{
  "parallel_block": false,
  "init_std_up": 0.0531,
  "max_grad_norm": 2.0
}
Each number is 128 + 32 x the weight over its row's rms, rounded and kept within 0 to 255. Layers, rows and columns count from 0. Numbers have three digits each. The size before them is the row's rms in percent of the matrix's.

# layer 7 attention query, 128x128, rms 0.14, rows 97-127, columns 64-95
138:196070138140105041095134177096153138068127143175111143142174044120154145107105172102098130177129
098:138127195169177164173141142080141144133170099079123116080124146156156128113141121132177183053129
125:162109128129066156098169108132099169134142144107085149166082130125079129125166192140099098122141
116:143158170107166085163150169133128121166086136148152104134103152088118138185102215112134123123128
111:058127103118132166104087086190090145104096106068196163091106198135095148162134105197156136105079
121:137135122215139158136124110094193156157024127169156111099147143132119106151104180120148108180113
110:144152086060111153088154046047118096137089151058127123098127201152139092208136073142098104079089
101:144162151168179118109141081179151167150109098031104136144116118158130147158074111143142129136156
105:184158125123130112094112104183175104110102173131109148068142182113061111058127162079087135106118
105:105111143179155110052132134057076128125126140186145089122098126122140089125079058102113171135181
107:085180147151163159112114092160072121119101145114097140102136120122108160191149132165157152132090
112:105134140134096139150137125119085097090155098145112130165080136102155064227148137165104165120100
109:111195103096097093161120156121112094158116162083165148177122158151123124199169096218114123154164
109:068159091117136108136146058167087113152131154193172168109182162123120095122117131162122177102122
120:137135118060129114190127087130119136108090112127127154133173116083154152124050150130101099141141
107:088158165138163197172176121096081087156160141150150134161142101099154096161128145176066083099083
103:155130115092112140135146094149126072203141143120168088139130155137121116146090122132197096149152
107:093151133198066083131121233117159113152135094074108094106081154154108082182166097175116159172149
109:120123106078139088135116121176137112075127123082141125147111123093090176169132154085124065162143
097:163082117120120136086166141080087124092141087119135114111093142134149220114119163142102133101180
109:165160134142100149103128156117136138083121148089107172106138149105103115164145139111146117174135
133:156106125131094189153132080072149114105080122158133163189072148180112135105132130095152099104152
109:099110108103049173123173159150140127104110170071128095109124144176160127104090116150153151138140
114:080117127114164145141138138130133103109111121123158139101124133094142121099129174050092211026092
109:066158174121158140119100126155072108127127129100120096127102192143071084156168156114107085116134
110:198134144111118119101126125162165123101075131083183137183118109159134146125083100104119140094109
106:134115114134145049112127088132101086143187137123121062134177133124127152161084088149145090121091
104:110109173146129128120130106126106158092121144053155139114044071143089097106111096141091109136086
101:134043158136168112149144150131174170138187115129139134159113111146137119132178103157128160074126
115:177125137121145178044105175149112133113175093133187132199076187088113178119075140135095125152141
116:111079113132191117120100111179109133055133151133139121203092083157153066175137113155165143115067
# layer 7 attention key, 128x128, rms 0.141, rows 97-127, columns 64-95
129:157110029118131080112126123145131156169126104093156132149123147099138076103141099123140087147079
100:166173143214157132095104143124214115140110083140151138155131157129133118148105139087115146105094
119:096198098059102177071174160145094109169081135094059144119120095157119174110139151147085104116121
109:194146118107118124119129186124084106155133062060133097124107112132163120220069174115148123134145
117:091132173102068124156069153181103101107126101089163144116148140146091137175104130174149151166094
128:128076148076061132086128146090140134090098102121166155092196171092093102120117150114161129143098
120:099152151153132178119147110095122113116105103092123129100076160137135169175091149118085109148119
112:132124138106171098149100145205135126163054163090156132125106113174137131124082145087199159101106
115:141178073122161135082091101137146099158087093155098204139120146130106122119065133124132185133136
115:133144152091131105098132046098134091138152114158132063069114117109179108143155068108132163156126
117:084157134142152130151127103155121123080102121131151091103108182207121099079148100176208156191113
123:065139176067139174116154164155074148127174131138073133154056166105172083153146133154147169074100
110:160137208106118151117125155114157141079090162110182094182073101159149122159131134080137117205109
110:115126144099115072115113142148106097164082101117121122117171110128080123148104183133142098121102
114:128113150121151094181102144155089143099079171097143132106108098135132125122057149158071092135101
111:141099147129147143136137123126105121115147144183096159155126124200103103100169111115099108103141
103:124173146154164170064116148096150089159116123173127089124151156129156084072045137176142060152163
110:106093161118112122111114167149191141136130116122087098094111129146098127098185094109138146209155
114:128117105078146115132122153173150101037122166084185157094078119120101123145115141072163101109145
108:168069058097125090144149137079115146090141077092124088137116119134148158144131139140127146105133
117:129140148213068127118153161140128101118133130119148099116186071124111107136146184128168144128130
126:150112124128108177134138124117133143138048188101085173148093094162122109110099146136133104105147
114:093080092190139173129077116155169104129045110074137129112117133128155115100132120144193156152140
115:132135080107134139110070124145074124146128080086133149110066151126207126131122106099116175056083
106:150151140166092096092110110131096101067097129155093164103145157150100108114089146073074123137072
120:165131134114127128144125130125152143136103136134128132142128152116108080081118092117080134115173
107:076108150132228083153065084107131101138172143142116162121163081124114132106067193115103149131105
116:106144123106138141178119150143140125157108094149177165123122087164107108145153047152112109109157
106:140040142153168111103134120208086170121131119148115161134151140139125090140172104151096094074157
117:161163121129126147106149124132177058146166111160108071177061150162170111167124098101116095130106
111:165109169142198076109108044170187168081109149124127155162144096163126127180109101111172082159103
# layer 7 attention value, 128x128, rms 0.141, rows 96-127, columns 64-95
098:107217088101136069116154110100153114148165140092088153113176200123117126118121120160101115127124
113:123160157119074148096101107154130136175145121169068164086105113108132171151144173101125150171113
120:132143148128121165145145150159149123099083069160116172099064118142089190106106128068153152179108
110:144163100083146114136134146116131173152173182098112110068179094157112198181111108175146122095108
109:163151113122101107072141132133178101124174147100121127124125177126075082101128143149141141159180
122:140169108143124112137091113087139184185108133119120103161188137074170132175161133144129200150132
117:113125158146095150111144162132180116164074142127130083094167105139124121128064184077141138085108
103:108084108153206137093145110131151114086149101149103110037099103180134108128084117161213133152112
116:148124151106164139086114085107164103160128128149126110099110139099144097134149168135139138169175
108:184108148149111141103165142114183107125110114124134122047095107097059158093123142114078106161164
112:143102126117114135130126118169118152107116117188134133132154080138186138129173133095124157115171
116:112200195151126110095115064109138059149138078142093112128091100088123125161138107131085098084135
103:129114109203150097125125138104101167131154191067192096135133126136147142174145128158115099148178
116:109100114136158137090101123169137098111140142077105174170132148122059137101105055178119157074171
109:129141094135155127155149122106070148089077123096129217164137086088082166097129081085113108162163
117:133053122155186161115071111139129081139125089129114082148119081135134134137132109121103137131060
097:180157154124197119106111138133110116197090129199129103079126179118103165105121108198100173104216
115:131143169124081085130148177106186147158102117148170120141131096112090116136158103126130158090137
113:135125097129104076170124108092118134091111088166067126116134131177146139090133129217077111071141
133:057163124083071171123117153120164157158136133107156166176106126085131078136094123091155137151085
105:134092154151128146157104086086171130111119099100179156126171145096167154189175142109159129156087
099:178138183143148129134133129148079114138120120062115135103118151076143134083133103170140109137063
110:052172131111099084144109087178149168158138104150134146111124155171102100172107116091118162125151
111:203119150113209158168069085116091148119127110188184174132134102209158160107146149161114184091137
104:086138120137135170108096181175136054125121114122139158171154174164105152152083101136127154115137
118:128144143110125165140057123147123159128093051186068162130152119204114167118129135165178098111135
117:130183144130167074132143115131202124132115154082156153105142199119055132109119112189175106122145
119:152107086115143134160139136083079161207128151078185133144112059124152156126128088144107089081142
107:154134147169125122135090103097150157148133066095117128141122055127089105166119161128101163095180
115:161160165092111147100116103136133149128141169138100146113124139215121172113075132113132067057142
106:134167157062135178162113069136136123130150103087170102155144167147149120091091150158082151114149
113:103158127082179150175099106107145153126158157097151153124121124086126190107163089152149108163144
# layer 7 attention output (transposed), 128x128, rms 0.122, rows 96-127, columns 64-95
098:142137154138060123146130108111096134151175126130107127106139100202171140100113141138081127108164
103:101153159116150079130117038061149187121169139151098130081115123192160200063175140092102128119139
113:183084127124102105132122102108118044107158136163126159201098132163197113168143109109187120126107
101:115086080189114113142132164089118146077086175204085097114158132129129121105134140116111145122172
106:199134149077143140090159109182177134156147146028143105108168134105171155051116115115052098093057
107:127184169131132180120169144163109101104133166097141102092160154189104159092135128131074073134130
111:126191129126122127123139049124154126147143103121095130125065156123127123200164099050125136114149
103:176082108106131046141196123111128062082128157165178150139134109063108113163165147133121120106078
106:136081122103142067101165160126077117136158103075127078149105124116137167127143184125107219150157
101:104120105113141156171140045101086085129143086113177121108119128131150124099162149132124230091041
103:116122150157129173123117064128098197148131120181113088156168142197100148129164082155113080117099
103:155139168141142135123100135129115111095134157134170119116124085107188179107150174107181086133101
097:055119113100148046093145128193124122155165187145125123160134125085127130097139126116100170142118
108:186160102121090151144170166114138190116080088145151105149122175164148169050071118128139086143134
093:042112138144169205179167122145131149124142112119134158100128174129063134124110067112104148123103
104:069128120145175187108111145142117079118120105121120112112079134090075143102166149151131164157166
096:077124156118098081103097105147227156141148196058119173158166158051134146102151144117104121089112
103:125153139199147146108099114209124151094145136155154146122107173093092166171123145123115165140165
111:106098149166159120092073095167118132105099179123135162193170083167130107086089087111200177103123
112:150138116126167110115131089123171058166137149142133099170099139145142144173130096133150097049112
098:121120189146157136137169174070096125111156089130127139139148115104182120114126161135035224151155
098:141155116087086149124113134054161098135104112118131112122162100124140114081178147078116123116148
097:097135172100069110072159122148146141156176119180129170143096069133162135126153132099128127139125
104:086078067139053108107133137123083118125122114173101146094242130068119137113097154165189148139144
113:134111096127199058104126071170194112061142161170154156138190095114102100141137156134094157129096
115:183142163138101097116115097156148079094092155131088131150144130169100188102155136185096146135172
101:145164129111080134139130114164087095126074123172137082188078127087107147111124166125106108097091
107:147104101113119086208154128129092129109112181117133129132164154104143128154098148103083122112113
101:073077150144140167164140106165097046125153099192161101127175124140159170156125140113164121152103
106:182149152156143164119116129145182155118148151132045159088188207149195088088106179061138113114105
101:152091120085153087082127020127084149154199163133105135085110181160035123059089108097119138176136
099:151126127198081148118114191113146159143157103120070124118151161126180133103094148099113183144108
# layer 7 MLP up, 512x128, rms 0.15, rows 0-32, columns 64-95
106:130113180108084142121139130183179123192103119111116126131102139117169157102143122105096121125168
104:156140080208147109112089115117133065161142144110114185075121155086129142104141185131128108120139
061:103109041043154118090142118095124098138121086085150092113151136135141087127142071128113071070130
110:128174143130169162164130141181116160149133100136141160146097083089216130130120130113126085141074
098:134160135147110139172129121087091126093104149169090154198103165109163133152076192088120114119096
088:108099078160098153162145122128113131063157122162131149052153099105108149161135098149132110112075
100:159188125094122086135096113107121127103112157127148101094134115146102131117141085092120099176142
094:077195163114123151148171140165075114147165088110164126133090132120102155136161175122159113081167
120:127122093184223159116156075134152086125141079072138129151082167162158134127115099091150125102149
103:159175079144176172114127199050134147104108069151146105157094096093118114114109124166112172128131
106:122131138146090146080186180157167126137125148123078135147110073080130129119177131122147124158159
099:101157150167133113088095138110171174161148069109097179137175086158147107168131148173137111087171
112:123140103179153101165096154140142127128119127165079161157103118211089106167102208071077174146157
089:091165096082147114111145169125126124128145142155159125131141123161113120072192108158105174160170
116:173136172099116065170195162155085057075148103076089162173091170142117142141094120073102116161152
096:110079153106144132079138130113085193144158128108111123093161162150102130092129139121088150088089
103:120098129109128136124121075113130126074105145080114139119122162095122146116132038110170169131120
122:111187155075149118079129119107122127120149185235175094153151098130132128158125132111164120113165
093:093114160096075135153138124167119083124088155167145126096191141147105141187198114138118116084165
101:110053151127111134157134094045155101087171145118091103101078145083103140125087094141094156094085
085:160151116154112116104152130086149169144143159163114124181149105071120142119175073128195151094213
107:155153079126099149102133125080116192162160168163125133126143107119149131112086178119120098095089
092:134163141126102124156105170104161109130139130140115095170095103153149149093132123127143146139153
094:092089187102191127122144109078133128079087043110116095152146152113104129167106041119083109161097
107:172180100112188100156134138141145110127134131107107105131171153134088148163115077144138092116126
116:171154125163104096088108108123095113176164183121098134160087155176081116136090113162151117122112
105:082131080103141152168089115127105145088146178122163101142117113167134153149124132145085185117118
069:138165057160168138155173072154080091138093143146143074102058177183087109188134152160093164146145
099:087140115151177108107150152122074123092163152117089189170140152118126114138129085119151126152146
099:087107139122122114185123128117120129052168129124127115187162175114155132142157179076093122131147
126:176093110109078142116206138125154114138128113145163181179135093077204184137123158100143101157121
109:184176127103118108131131057137125114163165092083094132087091130201125195137158139151072086154121
111:117176184094120141133185151112117137096159113131150122156119104117097116129174142131107091153098
# layer 7 MLP down (transposed), 512x128, rms 0.139, rows 0-32, columns 64-95
106:164092148132186115093054113171195060103108106095125129147101151096045119123147060167093090102161
103:107148131077137135120073172080122153159161147145085149156124133181111148186240105100160087117166
083:117064026134079056175120099163142156174143116126105147120066148105065150145113139152139152145085
101:112168146172144133128143149196199092105159099169118135084123112164101180111124080121130131114087
107:120089151144136119119107131140146069083119173153184170087134117113078176150137120160140105161128
085:067107132076099097149142146146171044154178146077086187132133117124142084111151159063133127094103
096:162109100120143140158068103107118134116076133129153111159055179135191153113140201181148200159201
103:124178104086213109127132114163178128152203141144150153100119134180105174132117125154110090129094
112:125095137143141144134189101109174175196131087120040138113157178148145139161064123097161145075090
108:125142153166052106176122197153092131107115119108146180115113072114058107061150160169133135159149
105:181144119120111155132125140131116043102142094094164144131110131152169070132099117144147111112139
090:094127072093165103133165160157130086102113148157101139105091172114066185149077171161117122175152
115:133117148099139066107122174124087110112132144110165156108176108100090046100082072146147122158091
091:112062151108168204116105163140098145154104090126095174134079126138100117137079091132116098154114
115:091128131157107133083096117166180072100119137083110140105145110118134081133096160111152159155135
097:163115125113144193126146114095097135142096143160164187137100150101123161133098111184106155123104
096:180153150126153105143119136164155109162191208109097055106138154110105116088103103174116130118109
110:165170083152114127198119092072153176140077101078119131066112129110115155124111121086096114127161
088:132120140097094170151138096098096129206103136124141099174065131098085194122127160101140128178180
096:145143169101138185090096132169119125136148102089088178202169116116163147144145101118096058136124
087:133144121107139088060128139116173068139196099141151171142143113121126118139109178126170065026110
112:138176146175102193118146132167086123146117179155130160143071136062134100126118185162067102141092
098:124145138142113146182145081154133136081171168105170162113106155075144063155138121093166146140114
077:120137128111115135050117126161128116149143151166150128172081145173126106099204135096133093112130
104:099119126118128153141110116098125139131145111196142099186115077113140124104112118129106142155169
131:092113128145133122135131111091200152078189160099110149122141100149106074130133104093144146148134
089:129172120155153209167116082113142069143169154079109138108082131176118154102147131180105107141173
086:111111139092065118102082130081116129129129102138091164130107112146089159125095219139115153132095
109:200160154095135112111175197114138168115123066130133167148181168116128103151110145174124132195113
096:137057130138158136117066127156131095086096095111097119187133173149120140133151137069150154101167
103:100147193146125064126118135081087175145090138103084148150101093167104081121136183107135113141080
097:120166194095136171082092112134125139151132124167059183180077145103139135141177150102127162089128
118:127123192153137129150184122089101096153106128160166091117076110136152108126118115090111128153144